Weights of a small GPT-style language model, trained from scratch on English Wikipedia: width 160.
Each number is 128 + 32 x the weight over its row's rms, rounded and kept within 0 to 255. Layers, rows and columns count from 0. The size above them is the row's rms in percent of the matrix's.

# layer 7 MLP down (transposed), 640x160, rms 0.153, rows 228-309, columns 80-119
size [ 88 100 106  75 129  88 117 105  88  80 117 124 104  74  95  84  99 143 128  83 102 100 113 102  80  92  98 115  94  81 100 110  83 115  93  89 100  80 110  89 109  89  71 104  99  81  86  95  89 100 119  89  90 118  64  92 119 103 102  86 111  99  99 101 108 110  87  96  99 113  96 100 112  81 100 104 117  80  73  98 121 104]
[[125  74 113 111  72 102 156  84 135 132  73 154 191  95 137 151 213  88 106 117 169 142 125  37 136 116  78 159 147 167 178  49 122 129 114 127 131 122  80 153]
 [108 128 141 153 123 122 125 107 110  89 104  89 123 120 131 186 124 126 129 141 109 159 139 255 135 136 103 143 123 112 129 156 174 132 129 149  85 130 125 124]
 [132 104 129 104 159 228  97 179 153 200  84  30  93  88 102 118 130  75 154 127 188 153 155 121  92 138 133 163 108 114 155 126  97 134 111 139 152 179 138 121]
 [140 144 111 143 123 179 141 144 136 128 180  81 130 130 176 141 128 124 114 139  78 132 155   0  74 162  86 140 122 102  94  86 100  79 142 123 116 153  92 176]
 [100  91 133 130  80 131  80 103 154 108 131 148 133 176 129 118 175 164 108 133 189 128  95 215 174 101 113 127 104 100 130  85 107  73 140 190 134 136 133 145]
 [107 105 106 159 158 159 133 153 108 174 137  99 110 151 123  87 145 149 125  95 123 129 132  23  86 175 150  78 125 126 150 130 137 100 119 103 159 101 123 186]
 [150 177  74  79 144 130  92 121 126 100 170 111 151 116 145 161 134 124 127 126 162  83  97 148 119 157 138 118  99 123 181 174  77 170 158 117  72 163 145  91]
 [ 82  92 178  79 121 134 141  99  62 167 164 125  90 110 115 144 155 139  98  84  68  83 147  98  95 148  78 136 119 170  91 101 121 137 130 100 127 162 133 169]
 [155 127 141 154 138  34  90 117 125 102 140 209 130 125 148 125 142 135 120  97 113 107  97 255  94 132 158 122 128 125 137 128 166 124 134 138 121 126 141  94]
 [104 110 104 129 145 105 141 140  86 165 146  89 136  85 162 152 116 108  89 108  87  89  92   0 134 115 120 163 118 147 120 146 134 130 143 136 156 109 130 145]
 [127 108 143 138 166 157 210 124  96 163  78 164 140 101 143 189 167 113 162 168 108 156 164 110 121 119  88 175 109 169 147 115 128 109 123 137  82 159 123 156]
 [ 81 183 145 108 126 168 140 153 114 173 148  61 183 154 129 134 123  81  93 124 129 109 160 108 194 163 136 170  84 131 112 149  99 164 140 112 136 182  75  65]
 [122 125 148 154 101 173  80 143 123  89 117 167 138 110 202 125 154 141 157  65 114 160  88 100 220 167 112 105 183 163 142  36 115  64 115  75 156  65 132 142]
 [162 103 110 138 164 121 191 156 107 109 113 193 126 130 148 150 123 129 123 134 138 110 128  20 132 156 135 139 173 163 148 135 141 130 196  77 160 150  92 122]
 [ 69 157 143 150 123 110 174 105 120 200 201 109  83 104 123 149  99 102 133 111  81  89  99  41 182 154 117 132  78 153 106 121 140 124 144 103 143 130 124 161]
 [161 143 133 141  97 133 107 109  76 132 124 139 126 137 126 226 185 115 146 143  83 125  74 255 148 113 110 151 144 115  69  92  83 132 146 159  88 103 120 107]
 [ 74 104 129 165 147 118 168 146 142 117 137  87 166 185  87 181 126 109 158  84  76 138 113  72 122 130  94  73 100 128 128 164  91  96 125 159 163 136  92 136]
 [105 126  69  90 161 178  91 185 153 145  90  75 162  96 125 125 134 108 149 153 113 154 117 187  72  76 146 198 100 109 151 170  95 238 120 114 131 176 154 121]
 [184 194 172 134  68 139 124 121 100 110 151 191 110 156 141 120 127 160  84 115 170 123 106 185 177 164 121 103 114 167 134 144 113 120 103 139 206  86 101 107]
 [116 142 132 104 172 138 163  95  99 127  87  82  78 142 164 174 141 127 127 127  87  79 123  53 193 121  96 180 127 149 137 108 101 146 159 105 132 113  95 166]
 [152  67 124 103 104  90 103  88 124 157 124 191  48 121  76  78 148  72  80 144 182 116 176 190 173 131 113 134 122 162 154 110  67 127 141 121 111  86 111 150]
 [128 104 121 102 109 142 142 113 125 119 156 102 160 133 154 158  94 121 148 145  95 107 146  72  73 136 116  99 103  80 102 214 117 153 110 113 157 186 141 192]
 [ 80 177  95  84 140 148 144 124 120 154 152 116  85 121 133 112 136 156 170 108 145 139 100  96 180 135 135 104 151 150 144  90  86 132 139 111 113 152 116  99]
 [145 139 135 136 121 116 134 131 138 151 129  80 127 117 131 112 136 147 125 138 136 125 101 255 145 123 134 159 134 135 169 144  86 128 126 113 115 125 138 119]
 [133 141 117 141 142 162 157 115 102 156 119  83 149 133 166  92  86  99 144  93  98  88  97   4 162  90 130 196 113 198  97 158 113 123 148  98 154 146 102 166]
 [ 67 121 130 123 166 117 142 107 136  83 102  79 117 124 155 181 115 151 156 143  88 142 138 255 116 102  91 156 137 115 145 162 157 123 138 155  94 136 129 134]
 [122 129 111 160 115 156 166  96 144 136 131 131  74  73 100 135 148 160  38  76 111 140 105 131 127 171 163  94 117 118 149 121 190 111 186 121  91  66 115 159]
 [149 114 117 124  87  77 120 103  60 107 129 172  95  78  85 163 112 126 140 122 112 104 136 255 100  92  95 114  80 148 127 157  85 136 185 165 145 121 171 148]
 [131 143  95 145 104 190 104 128 136 172 179  78 196 126 165 145  87  78 117 166  91 124 164  64 138  71 106 154  68 166 149  88 160 136 167 119 102 108 142 115]
 [100 183 132 164 175  97 155 120  89 136 108 215 135 132 169 135 115 119 128 126  65  93  97  20 116  92  92 130 154 144 141 121  67 125 142 104  96 130 104 165]
 [129 124 148 119 128 140 147 140 105 181 152 118 151 166 170 136  83 112  90 122 130 156 111   0 150 127 138 132 122 124 114 133 101 127 205  60 151 121 142 126]
 [132 132 165 169 145  95 164 142 151 155 175  40 166 179 136 106 124 132 155 109 121 152  92  95 179 151 126  70 202 142 143 108 124  81 114  72 138 150 156 165]
 [ 87 121 137 161 147 144 105 150 123 161 122 122 170 114 119 113 120 180 164 110 121 112 131   0 146 130 109 119  94 154  57 138  70 138 157 112 113 176 164 222]
 [122 169 111  87 125 118 147 146 186  75 114 128 138  90 133 149 127 120 135 142 132 145 132 182 113 156 133 131 136 106 101 151 149 159  81 139 175 131 168  95]
 [125 121  83 128 124  38 155 126 113 116 118 181 127  38  79 142 143 151 137 116 132 160 126 135  80 164 171 132 211 144  60 151 131  89 162 169 165 189 217 105]
 [115 116 114 136 166 156 186 157 114 162 168 171 111 154 142  98 176  84 119  85 155 142 147  74 177 172  81 171 166 236 117  93  90  83 182  71 145 171 123 187]
 [160 107  88 145 100  97 100  97  91 110 124 168 151  45 141  70 115 145 103 182 116 103 146 236 101 180 185 128 112 136  84  95 113 102 106 160 130 107 113 163]
 [ 95 107 113 153 158  93 163 122 120 151  92 130 153 148 161 113 138 107 134 151 134  72  93   0 131 107  76 115  90 203 104 114  83 138 161 120 142 152 145 149]
 [ 85 156 146  92 125  98 127 109  97 130 162 130 145 130 196 159  94 162  94 114  63 211 177  96 159  68 115 160 102  40 146 168 170 102  93 118  86 151  84 157]
 [ 83 145 107 164 161 173 114 166 117 174 134 109  93 138 170 148 153 130 127  99 146 171  82  49 144 149 159 142 122 150 161 146 124 144 179 145 173 156 128 107]
 [150 171 167 152  89 197 120 107  92 127 134 105 124 130 164 132 146  81 115 152 153  38 150 149  82 147 111  98 121 100 126 155  84  57 125 124 139  87 149 180]
 [121 113 124  92 123 167 131 100 149 183 219 109 195 148 158  32 157  93 162 151 187  97 149 123 101 104  92 112  93 133  97 118  90 130 152 136 177 175 134  85]
 [108 158 101 103 147 155 166 153  84 131 117 171 110 111 113 135 120 184 119  80 159  95 115   0 160 160 131 181 184 139 114 121 157  96 136 108 118  68 128 142]
 [141 104 158 196 110 127 115 124 125 159 181  81  58 139 133 142 106 150  97  98 187 111 209 241  99 153  99 148 122  83 136 190  72 131 116  89 137 126 141  82]
 [ 88 108 139 151 100  77 127 130 132 137 187 222 123 172 160 150 137 122 178  77 109 121 116 255 172 137  98 115 131 147 144  84 131 104 106  68 107 120 127 176]
 [113 111 180 113 130 154 127 125 162 121 178 255 120 162 148 145 127 158 110  89 130 111 123 141 116 100 160 108 148 111 112 125 108 113 165 107 163 126 160  97]
 [109 153 145 162 156 155  99 119 124 165 159  82  70 124 165 109 103 121  82  67 119  88 121 126 141  92 109 156 126 164 137 104 185 106 102 124 130 118 138 182]
 [168 159 146 153 152 209 127 139 103 102 153 127 115 135 126 123 143 107 139 125 139 143 138 255 136 114  91 116 146 127 129 113 137  96 154  94 188 144 124 198]
 [ 69 151 107  98 116 127 128 107 118 187 109  79 141  95 106 101  83 113 133 125 148 137 129 108 123 207  72 120  84 178 136 167 135  98 164  97 162 156 174 150]
 [132 125  88  95 146 188 125 131  89 121 117 133 149 142 160 113 119 123 180 173 147 108 136 162  91 115 140 107 151 187  84 131  97 134 185 108 126  94  88 140]
 [ 99 119 196 178 165  96 128  88 152 141 116 210 104 124 122 160 102 120  90 135 117 150 176 169 119  69 120 186  83 127 131 170 143 127 135 147 124 165 181 140]
 [ 76  89  96 169 103 191 127 173 126 153 121  56 121 136 127 118 117 134 140  89 172 140  86  89 111 126 113 137 133 202 113 117  99 111 170 129 160 140 109 125]
 [ 79 141 142 120 153 179 202 101 122 188 168 160 145 120  67 140 107 204  75 106 126 141  82 100  89 165  81 188 101  73 138 174 123 174 166 129 151 115 114 113]
 [170 145  54 114  85 119 146 127  47  90 140  68  87 108 113 140 135 157 138 145 145 117 112 177 151 130 107 135 175 128 105 118 145 164  94 144 110 143 191 133]
 [130 160 124 162 159 131 156 102 160 113 142 139 135 100 128 132 131 145 110 110 121  99 107   0 114 137 137 122 120 140 134 114 142  90  99 112 135 144 177 133]
 [138 175 111 108 155  98 161 108 136 127 109 150  78 127 190  65 139 102 110  95  94 127  77  38 197 123 155 132 129 105 125 110 108 120 149 115 129 159 109 120]
 [148 138 109 133  85 126 138 109 180 135 117 107 157 153 186 116 198 126 139 116 122 127 125 148 133  63 133  90 165 153 118 125  97 146 201 124 122 193 161 159]
 [ 58 149 130 161 185  91 108 142 168 124  56 101  81 137 174 162 103 110 170 137  96 135 156  56 135 124 151 156  75 131 142 106 137 159  93 146 103 120  86  91]
 [ 76 168 115 126 136 128 139 108 130 160 105 165 134  89 130 128 109  99 117 137 162 146 137  68 135 142  69 142 146  94 104 111  96  77 128  75 108 137 124 183]
 [106 104 113 114 153 126 189  98 128 181 135 144 168 183 142 128 100 167 172 142 168 114  71  34 122 151 121 112  80 151  89 157  93 117 203 104 146 156  95 153]
 [147 102 148 124 115 172 140  66 168 124 127 143 109  53 123 205 209 149 221 201 144 168 150 120 123 117  66  96 131 132 135 111 135 121 107 153  97 133 129 160]
 [125 110 128 145 153 150 102 147 141 135 124 153  59 107 137 125  93 136 212 144 124 140 101 158 130 132 133  88 184  77 109 103 118  98  60 143 175 162 166 127]
 [111 111 156 180 122 123 109 201  63  98  96 118 124 146 125 123 168 151 168  71 126 155 122  33 133 146  82 110  93 106 148 107 109 164 126 138 106 154 180 115]
 [ 98  87  62 105 151 140 174 179 122 106 180 152 161 150  35 109 107 148  77 145 124  90 151 176 112 129 141 163 168 148 168  97  97 128 162 178 135 150  97 140]
 [135 163 166 119 155 136 103  99 123 180 111 140  93 156 173 104 157 155 118  88 149  88  97 161 157  91 142 141 147 108 151 119  75  85  99 171  83  90 109 108]
 [148 142 128 109 129 137 142 111 125 127 130 255 121 122 177 166 148 160 126 120 111 115 139 154 107 151  81 131  95 146 137 145 171 139 135 126 135 167 139 155]
 [ 81 182  90 188 175 172 158 114 154 137 122 140 122 140 159 178  89 125 109 131 133 123  91 169  89 100 113 157 108 136 108 177 146  97 121  97 147 191 152 189]
 [ 85 116 116 103 123 132 113 111  95 156 110 220 149 117 103 192 119 150 188 155  89 150 104  66 101 133 122  87 110 168 124 145 119 141 119 101 111 112 186 163]
 [ 80 128 145 157 139 124 110 153 108 118 179 131 105 108 187 142  87 111 137 138  81  83  92  40  94 149  87 142 115 125 146  80 132 142 137 100 126 134  97 226]
 [ 93 101 125 152 108 129 198 131 105 156 159 130 139 152 127 103  90  86 195 132  98 162 119  81 104  91 127 128 159 161 131 126 145 140 128  85 108  92 122 142]
 [130 131 113  98 185 167 106 134 139  95 121 112 112 119 126 160 187  98 103  63 100  47 147 133  63 126 133 133 149 125 167 115 154 147 147  93 127 105 122 159]
 [104 167 162 152 160 156 160 154 115 155  94 112 108 164  54 137 134  78 136 114 164 121  82 144 198 167 112 115 105 172 114 125 126 110 146 152 110 110 144 146]
 [ 99 186 121 157 153 141 144 149 157 126 164 172 149 148 165 201 108 138  74 136  71 108 149 115  90  66 140 113 103  72 140 127 139 123 164 106 104  68 100 168]
 [148 136 123 168 141 195 112 114 140 144 128 162 129 184 128 122 119 104  92  89 108  88 102 255 104 156  98 152 110 134 129 107 129  91 137 102 153 138 107 158]
 [149 198  92  92 161 186 183 134 125 103 146 153 177 151  93 117 105  96 158 210 100 103  58  77 124 136 142 176 179 143 111  88 136 155 124 112 133 130 132 100]
 [ 95  62  94  70  95  93 138  91 110 127 103 205 134 103 148 116 183 110  91  98 131 136 179 146 111 125 137  91  91 142 117 142 115  83 112 177  90 172 182 133]
 [118 128 125 109 121 111  85 132 133 117  87  68 163 151  83 117 149  88 177 184 133 134 149  71 192 112 132 114 148 163 143 126 135 123 146 165 122 167 180  89]
 [114  96 126 121 154 145 117  56  97 120  68 212 128  86 150 148 121 137 179 128 110 164 118  40 135 132 139  95  96 143  47 114  96 108 134  89 133 135 135 148]
 [116 110  26 137 104 169 119 143 138 127 103 130 104 115 184 124 149 105 125 161 196  94 128  23 110 127  84 176  84  79  96 141 121 133 129 104 103 178 123 170]
 [128 145 122 138 143 141 154  97  64 157 146 195 144 136 151 122 105 107 146  94 121  99  69 124 156 122  52 138  73 179 117 115 121 134 116  74 131 132 109 191]
 [102 138 149  75 100 141 154  56  99 150 117 121  92 126 180 177  77  67 109 178  92  85 195 118 117 146 110 115 124 125 146 188  98 123 122 133  92  79 154 141]
 [131  96  79 138 137 147 101 169 195 104 124 113 231 119 146 105 189 117 155 139 173 168 104 125  97 147 174 125 151 102  76 100  80 128 135 110 101 125 187 154]]
# layer 7 MLP up, 640x160, rms 0.164, rows 229-309, columns 80-119
size [104 107  83 122  97 111 101  83  87 103 116 107  83  98  90 103 126 124  88 105 105 113 101  88  95  98 111  97  89 105 105  86 113  93  85  98  87 109  90 106  92  82 100  85  79  81  75  91  98 115  86  90 105  92  92 117 109 105  97 103  97 105  94 103 105  87 101 108 116  95  95 114  67 105 111 117  84  79  94 113 104]
[[ 86 112 186 104 147 130 116 155 124  57 137 121  60 182  62 155 161 149 192  97 103  77  63 118 170  95  74 125 165  98 121  74 148 146  95 137  77  96 121 124]
 [106 117  80 118 167  95 147 149 135 121 158 114  95 105 107 179  72  81 104 190 131 111  87 112  57 103 173  99 163  97 131 163 108 121 144 118 102  89 115 106]
 [120 107 128 101 118 109 106 157 121 118 153 113  89 173 128 125 136 193  48 156 198 122  67 127 118 102 130 138 133 128 177 101  97 183 121 102 143 117 136 116]
 [152 122 164 138 172 113 127 120 176  90 107 130 100  69 123 118 245 131 219 145 115 127 119 108 153 115 128  80 115 121 136 125 151 120  82 118 146 161 172 141]
 [159 138 142 142  84 166 145 142 111  87 113 133 108 142 144 142 120  68 130 199 108 135 173 111 145 176 150 115 146 168  92 128 138 126 131  95 134 118 167 155]
 [123  74 134 140 119  97  31 113 148 112  81  99 137 135 122  95 212 176 121 140 141 172 135 117 151 153 189 119 168 139 128 148 164 120  36 136 126  86 137 126]
 [183 130 115  62 138 146 107 125 169  59 114 105 111 142 142  97 128 160  93 139 106  91  97 115 120 118  95 148 149  98 149 157  98 145 113 199 111 100 152  51]
 [118 141 133 146 186 211 113 122 190 155 124 137 120 169  88 100 146 151 160 167 169 129 124 133 159 155 110 112 154 133  98  78  84 104  89 131 117 102 135 151]
 [180 166 156 131 120  99 164 156 167 127 119 129 100 172 122 124 138 125 141 172 111 131  93 139  47 169 115 166 134 130 155  76 107 178 148 117 152 129 132 125]
 [146 173 123 146 147 107  88 112 118 105 149 131 165 141 102  45 143 130 134 141 147 110 113  96 108 143 228 110 101 112 117 134 110 205 157 131 183  87 146 103]
 [153 109 164 134 111 108 135 123 122 202  93 145 103 135  66 145 169 114 140 119 148 134 193 100 168 187 125 103 120 119 160  99 169 140 144 105 138  83  95 126]
 [147 102  68 119 194 134 133  87 120 185 142 126  85  89 110  87 131 160 109 148 153 150 150 114 161 159 151 106 149  99 161 188 119  80  66 139 114 138 142  72]
 [192 116 177 119 119 123 106 156 127  64  99 127 133 130  98  62 107 105 156 174  69 137 145 115 116 130 112 126 126 129 143 169 197 154 105 143 131 119 135 149]
 [116 137 106 129  79 129  67 143 114  38 195 122 187 132 143 116 149 199 135 135 144 156  82 124 166 133 114 129 158  64 118 151 128 106  99 173 104 115 140 106]
 [141 130 124 155 160 135 135  85 178 176 124 117 142 172 125  84  75 178 119 146 166 185 160 113 120 135 114 104 167  92 165 141 164 182 133 100 141 109 150 165]
 [131 111 136 149 145 109  99 124 150 110 141 110 138 147  79  91 151 253 117  88 113 142 113 112 105 126 198 153 108  67 127 102 116 185 160 185 169 138 208 141]
 [145 148 174 171 152 131 127 106 160 126 105  98 148 145 170 103 176 142 153 121 157 137 150 119 128 107 188  91 128 100 155 107 105 111 138 110 106  87 168 112]
 [ 65  80 106 127 205 104 138 165 187 114 165 145 146 122 130 107 182 161 140  80 124 115 117 100 131 113 127 110 144  94 129  74 103 138 140 165  43 143 124 123]
 [166 141 157 115 115  70 158 119 142 115 125 100 159 128  95 113 164 110  97 161  81 131 137 130 117 165 165 113  90 154 146  91 107 144  50 150 113 127 146  97]
 [125 183 127 156 107  88 159 155 161 114  86 133 131 120 118 156 106 156 184  76 141 138 124 112 119 143  91 159 126 149  24 100 159 141  84 153 194  84 178 117]
 [130 131 123 200 163 109 146 191 113 149 148 132  99  66 176 131 109 102 173 116 142 153 146 119 152 157 183  42 174 138 139  60 113 109 122  95 114 119  98 126]
 [160  91 156 122 115 126 119 111 186 121 136 126 144 188 141 139 137  68 163  98 111 207 144 108 132  77 103  97 169  98  90 181 145 124 109 162 112 155 125 136]
 [104 139 166 141 188 141 137 135 139  83 107  96 114 109  89 132 154 205 124  83 167 102 125 114 180 128 126  55 131 104  98  60 127 116 102 194  69 106 169 119]
 [123 131 106 114 136 111 116 171 173  95 126 133 163 109  83  86 146 174 109 168 125 171  81 126  71 206 159 129 113 126 130  70  82 167 149 122 146 153 146  81]
 [105  89 151 117 125 117 138 157  88  20 111 112 107 204  48 145 158 165 128  93 109 104  64 115 143  84 115 108 132 101  95 104 139 175 123  89  88 118 101 121]
 [155  94 170  94 159 165 137 111 122 152 143 104 147 130  98 132 148 145 156  92  72 102  99 106  88 128  97 119 112  48 162 111  93 139 100 130  91 140 167 109]
 [125 187 183  78 114 109 133 132 228 141 148  92 102  66  91  77 120 144 140 129 101 204 156 121 124 148 160  84 163 114 155  88 127 143  81 139 163 127 182  75]
 [ 89 112 108 128 125 126 120 104 125 142 107 110 126 178 127  93 149 158 123 132 102 169 130 119 190 169 175 134 158 130  75 170 132 141  94 154 147  89 116 126]
 [135 183  91 172 140 133 125 116 133 133 120 126  81 120 112 117  90  79 138  87 112 134 110 113 114  70 142 164 114 148 115 147 129 131 123  99 109 121 154 141]
 [159 153 148 178 146  87  93 162 134  93 117 123  95 161 115 147 108 141 136 138 125 135 126  96 136 157 162 107 172 101 150 146 169 197 138  99 151 109 119 163]
 [127 117 187 176  81 107 161 102 137 127  64 129 178 116 114 115 119 124 177 138  88 184 154  95 122 101 132 126 114 154  79 109 171 137 155 118 141  87 101 159]
 [149 169 110 105 151 134 133 151 151 136 130 102 102 106 129 147 150 162  85 112 207 165 141 126  94 117 164  89 190 129 155 140 170 136 152 134 127 110 139 109]
 [173 138 185 149 115 121 124  56  95 180  96 109 122 137 151  90 147 167 155  87 100 135 172 113 140 173 184 111 115 133 209 130 153 118 141 208 122 103 133 163]
 [134 155  91  83 131 146 127 139  87 136 214  96  70 172  86 146  95 145 153 135 113  77 116 119  71 111  47  95  83 134  69 129 109 114 180  98  60 116 182 105]
 [163 128 107 121  86 148  97 166 168 165 124 124 125 142  99 132 108 150  96 167 130 140 176 116  33 150  67 120 125 139 101 138 146 143 126 135 149 118 152 119]
 [132 140 160  97 113  95 121 145 172 121 175 137 148 122 156 139 113  86 177 120 123 209  94 113 148 140 146  95 140 119 102 115  83  89 105 134 135 146 151  87]
 [213 139 176  88  78 130 147 176 142   6 123 134 135 138  89 130 130 162  75 171 137 111  61 130 148 148 124  81 164  94 109 129 149 106  95 178  89  86 108 102]
 [121 157 139 157 149 108  92 156 144 144 125  96 105 125 118  46 137  80  99  97 149 150  99 120 198 141  89 158 175 187 146 148 107 186 148 177 130 138 134 121]
 [136  95 117 110 116  88 123 123 126  93 169 121 153 115 141 135  58 126  97 126 125 145 122 121 169 114 100  85 105 133 126 146 108 160  64 135 152 148  96 138]
 [153 196 137 119 131 132 123 170 161  99 106 121 108 122  87 166 106  97 149  88  86 202 171 103  57 152 105 126 146  66 101  86 175 154 163 155 167  88 145 121]
 [153  65 118 115 144 102  52 133 178 106 164 120 130 104 141 116 180 141  75 106 126 122 138 121 102 135 153 180 111 110 126 123 184  99 148 142 143 110 161  79]
 [109 117 181 170 143  68  83 121 173 124 126 157 130 116 145 112 105 151 173 139  92 161  90 115 134  88 169 133 126 128 131 144 202 175 137 114 110 142 132  65]
 [115 157 113 115 183 104  94  85 112 113 146 103 128  54 123 121  98 141 146 128  91 105 102 115 171  90  92 118 193 129 139 102 123 114 138 145  91 133 145 218]
 [156 158  99 114 121 133 135 153 135  67 129 139 137 115  66 122  92 143 105 150 232 115 177 105  98 141 164 109 103 135 108 126 107 173  92 130 122 117 136 135]
 [ 92  64 128 129 122 152 135 134 133 108 127 168 208  84 105 147 201 142  83 180 105  93  85  94  98  98 141 173 137  96 100  81 130 157  99 151 101 128 124  81]
 [191 115 144 125 116 137 127 117 152  29 162 105 127 142 150 155 171 106 142 138 128 161 125 124 164 125 102 120 157  91 172 160 148 185 163  95 125 130 151 126]
 [156 150 122  96 108  86 149 140 105  80 122 138 134 119 128 133 117  89 132 113  56 137 182 104 161 133 108 130 133 114 151 164 146 119 147 188  76 138 129  63]
 [187 180 149 103 138 121  93 122 106 144 118 127 127 135  82  95 126 126 159 159 129 114 169 112 108 174 133 123 148 144 155 147  90 135 151 207 108 130  93 141]
 [ 60 150 124 126 156 130 114 126 168 153 171 133 194  92  98 175 113 107  85 164  85 118 151 106 151 119  76 121 104 166 163 124 123 175 116 109 196  88 148 170]
 [124 134 107  95 109  97  72  99 177  98 141 139 138 145  95 170 146 171 152 103 158 132  44 105 135 154 106  84 222 101 104  99  84  83  90 180  91 102 169  85]
 [146 139 132 127 114 186 168 107 160 138 153 125  97 123 111 161 172 117  92 163 108  82 133 116 135 170 137 116 136 109  73 124 141 146 138 165  36 110 129  95]
 [199 168 195 152 149 130 161 161 120 149 122 107 126 160 133 141  93 103 193 125 129 134 169 101 155 103 211 107 115 143 126 139  71  89  67 163 137 163 122 179]
 [103 156  95 155 136  98 133 161 125 127 124 113  99 160 125 129 129 184 150 109 147 135 138 106  96 194 101 145 148  74 129 140  83 102 131  96 153 101 138 114]
 [174 149 120  84 108 148 111 149  80  67 169 149  86 106 114 181 143 111  70 195 167 134 140 157 197 108 179 127 117  82 121 141 146 191  99 134 146 112 147 129]
 [143  61 130 143 115 156 117 111 107 183 110 129 134 170 130 109 114 155  78 139 169 102 160 119  98 170 160 154 117 169 133 104  48 152  91 169 157 158 145  84]
 [157 106 135 115 107  72 148 131 151 112 147 132 108 105  91  95 132 157 146  79 177 144 111 112 178 171 125  64 147 132  85 151 145 138  48 128 114 119  94 104]
 [116 138 169 150  88 136 147 134 123  87 147 106 143 105 110 146 132 110  97 163 129  85 130 118 183 114 168 122  78  87 184 100 132 105  86 141  47  76 106 185]
 [158 119 157 157 135 104 145 118 159 146 145 137 178  90 159 167 131 109 140  90 128  90 116 118 145 130 136 136  96 177 119 105 160  88  98 146 183 146 143  73]
 [119  86 149  71 124 120  67  89 149 183 138 129 120 135 130 115 171 141 121 143 133 136  91 113 129 164 130 127 163 108 164  98 127 150 141 179 107  91 121  77]
 [ 86 166  98 172  85  78  93 121  97 145  73 133 122 155  56 110 124  59 128 115 118 129  97 104 128  98  94 139 108 114 111  92 143 158 133 117 148  43  95 150]
 [ 65  99 167  83  91 133 149 110  89 120 172 121 128 161 159 165 143 183  97 133 151 135 131 107  84 128 147  99 105  94 118 148 171 134 159 150 103 137 146 103]
 [131  94 138 134 170  96 126  75 241 178 158 121 123 144 132 120 121 156  84 141 128 129 145 117 118 108 171 119 113  64 101 144 168 115 145  67 139 102 128 160]
 [103 160 159 153  85 117  75 105  83 187 185 126 120 148 126 138 226 125 134 113 173 151 121 114 116 138 127 123 136 100 124 143 160 166 108 100 136 142 159  92]
 [ 98 140 129 109 127 159 124 125 201 106 153 105 138 181 135 102 151  85 141  78  98 154 126 108  57  84 149 155 130  87 114 214 162 169 143 124 162  49 153 177]
 [ 85 135 170 163  83  89 133 120 161 106 151 158 155 142 129 132 102 112 163  43 172 152 153 112 123  94 172  94 136  67 123  76 118 153 147  85  96  30  98 103]
 [207 142 164  82 125 153 161 182 206 119 112 137 131 126 138 166 227 137 167 138 183  92 126 112 118 109 141 130 112 188 159 122 147 108  86 135 104 109 123  60]
 [ 90 178 106 173 167  94 132  88 140 119 212 135 121 133 135  77  97 169 169  81 118 107 137 109 153 113 177 116  94 104  95 161  94 102 161 128 156 145 187 105]
 [179 113 152  70  79 122  49 143 178 101 108 118  75 159 131  75 155 164 110 106 184 136 114 113 118 140 101 176 111 134 118 130 117 153  98 203  98 106 128  27]
 [130 138 106 168 165 105 140 162 134  93 117 122 128  78  73 103  65 223 133 117 204 101 123 104 117  94 120  94 148 132 117 108 142 105 138 153 119 125 124 168]
 [161 149 143 123 107 103  71 130 150 107 144  83 147 123 116 102 146 106 104 165 126 184 121 108 105 148 124 167 183  88 166 182 152 183 107  76 168 113 123 151]
 [149  52 148  73 153 105  87  33 149 177 154 115 150 127 181 140 150 106  75  88 130 151  98 113 153 152 185 102 102  77 149 127 127 149 123 165 112 166 129 117]
 [178 122 188 145 158  73 112 130 135 141 117 148 137 178  88  90 177 146 147 113 148 123  78 115 180 205 142  65 114 112 102  86 111 140  56 145 139 171 149 132]
 [180  97  78  45  87 118 107 147 114 159 133 120 168 134  91 126 133 157  92 105 150 116 165 108 109 138 121 111 161 163 120 117 143 148 144 144  96 106 149  82]
 [142 144 138 200 126  97  30 110 119 136  81 122 138 111 145 129 141 188 167 120 134 126 132 111 157 169 138 102 120 131 127 162 138  49 111 151 134 122 147 104]
 [135 115 104 169  73 111  92 153 134 119 155 137 143 123 149  61 152 125 157  73 111 174 132 110 186 143 101  55 119 117 101 112 112  79 147 188  99 146 183 102]
 [ 96 165 156 134 156 115 174 120 146 155 116 112 122 160  74 100 134 137 110 116 164 122 127 117 111 138 166 159 130  81 121 139 175 166 129  81 131 124 151 167]
 [164 152 133 117 152 108 106 180 108  74 151 133 116 110 150  98 165 200 137 168 204 145 133 113 159  75 143  94 108 147 128 175 180  96 130 129 121 141 163 129]
 [130 148 164 106 110  90  86 101  95 145 156 139 157 112 136 133 168 211 145 183 126 134 100 132 110 168 186 123 148 137  97 121 150  70 119 143 132  70 125  63]
 [103 138 141 130 150 133 162 132 119 160 159 136 137 107 147 114 116  95 127 134  96 139 148 108  80 166  87 151 161  81 114  98 109 153  71 114 191 107 144 145]
 [125  89 170 102 132 152 121 146 191 130 112 122 142 150 145  96 143  86 120 109 142 185  93 101  86 107 116 142 130  39 118 131 117 199 133 154 141  97 117 161]
 [110 180 168 100 139  85 109  35 167 179 174  84  35 119 184 134 110 190 131 137 113 102 154 114 141 125 121 114 100 161 144 109 220  99  71 119 135 152 130 134]]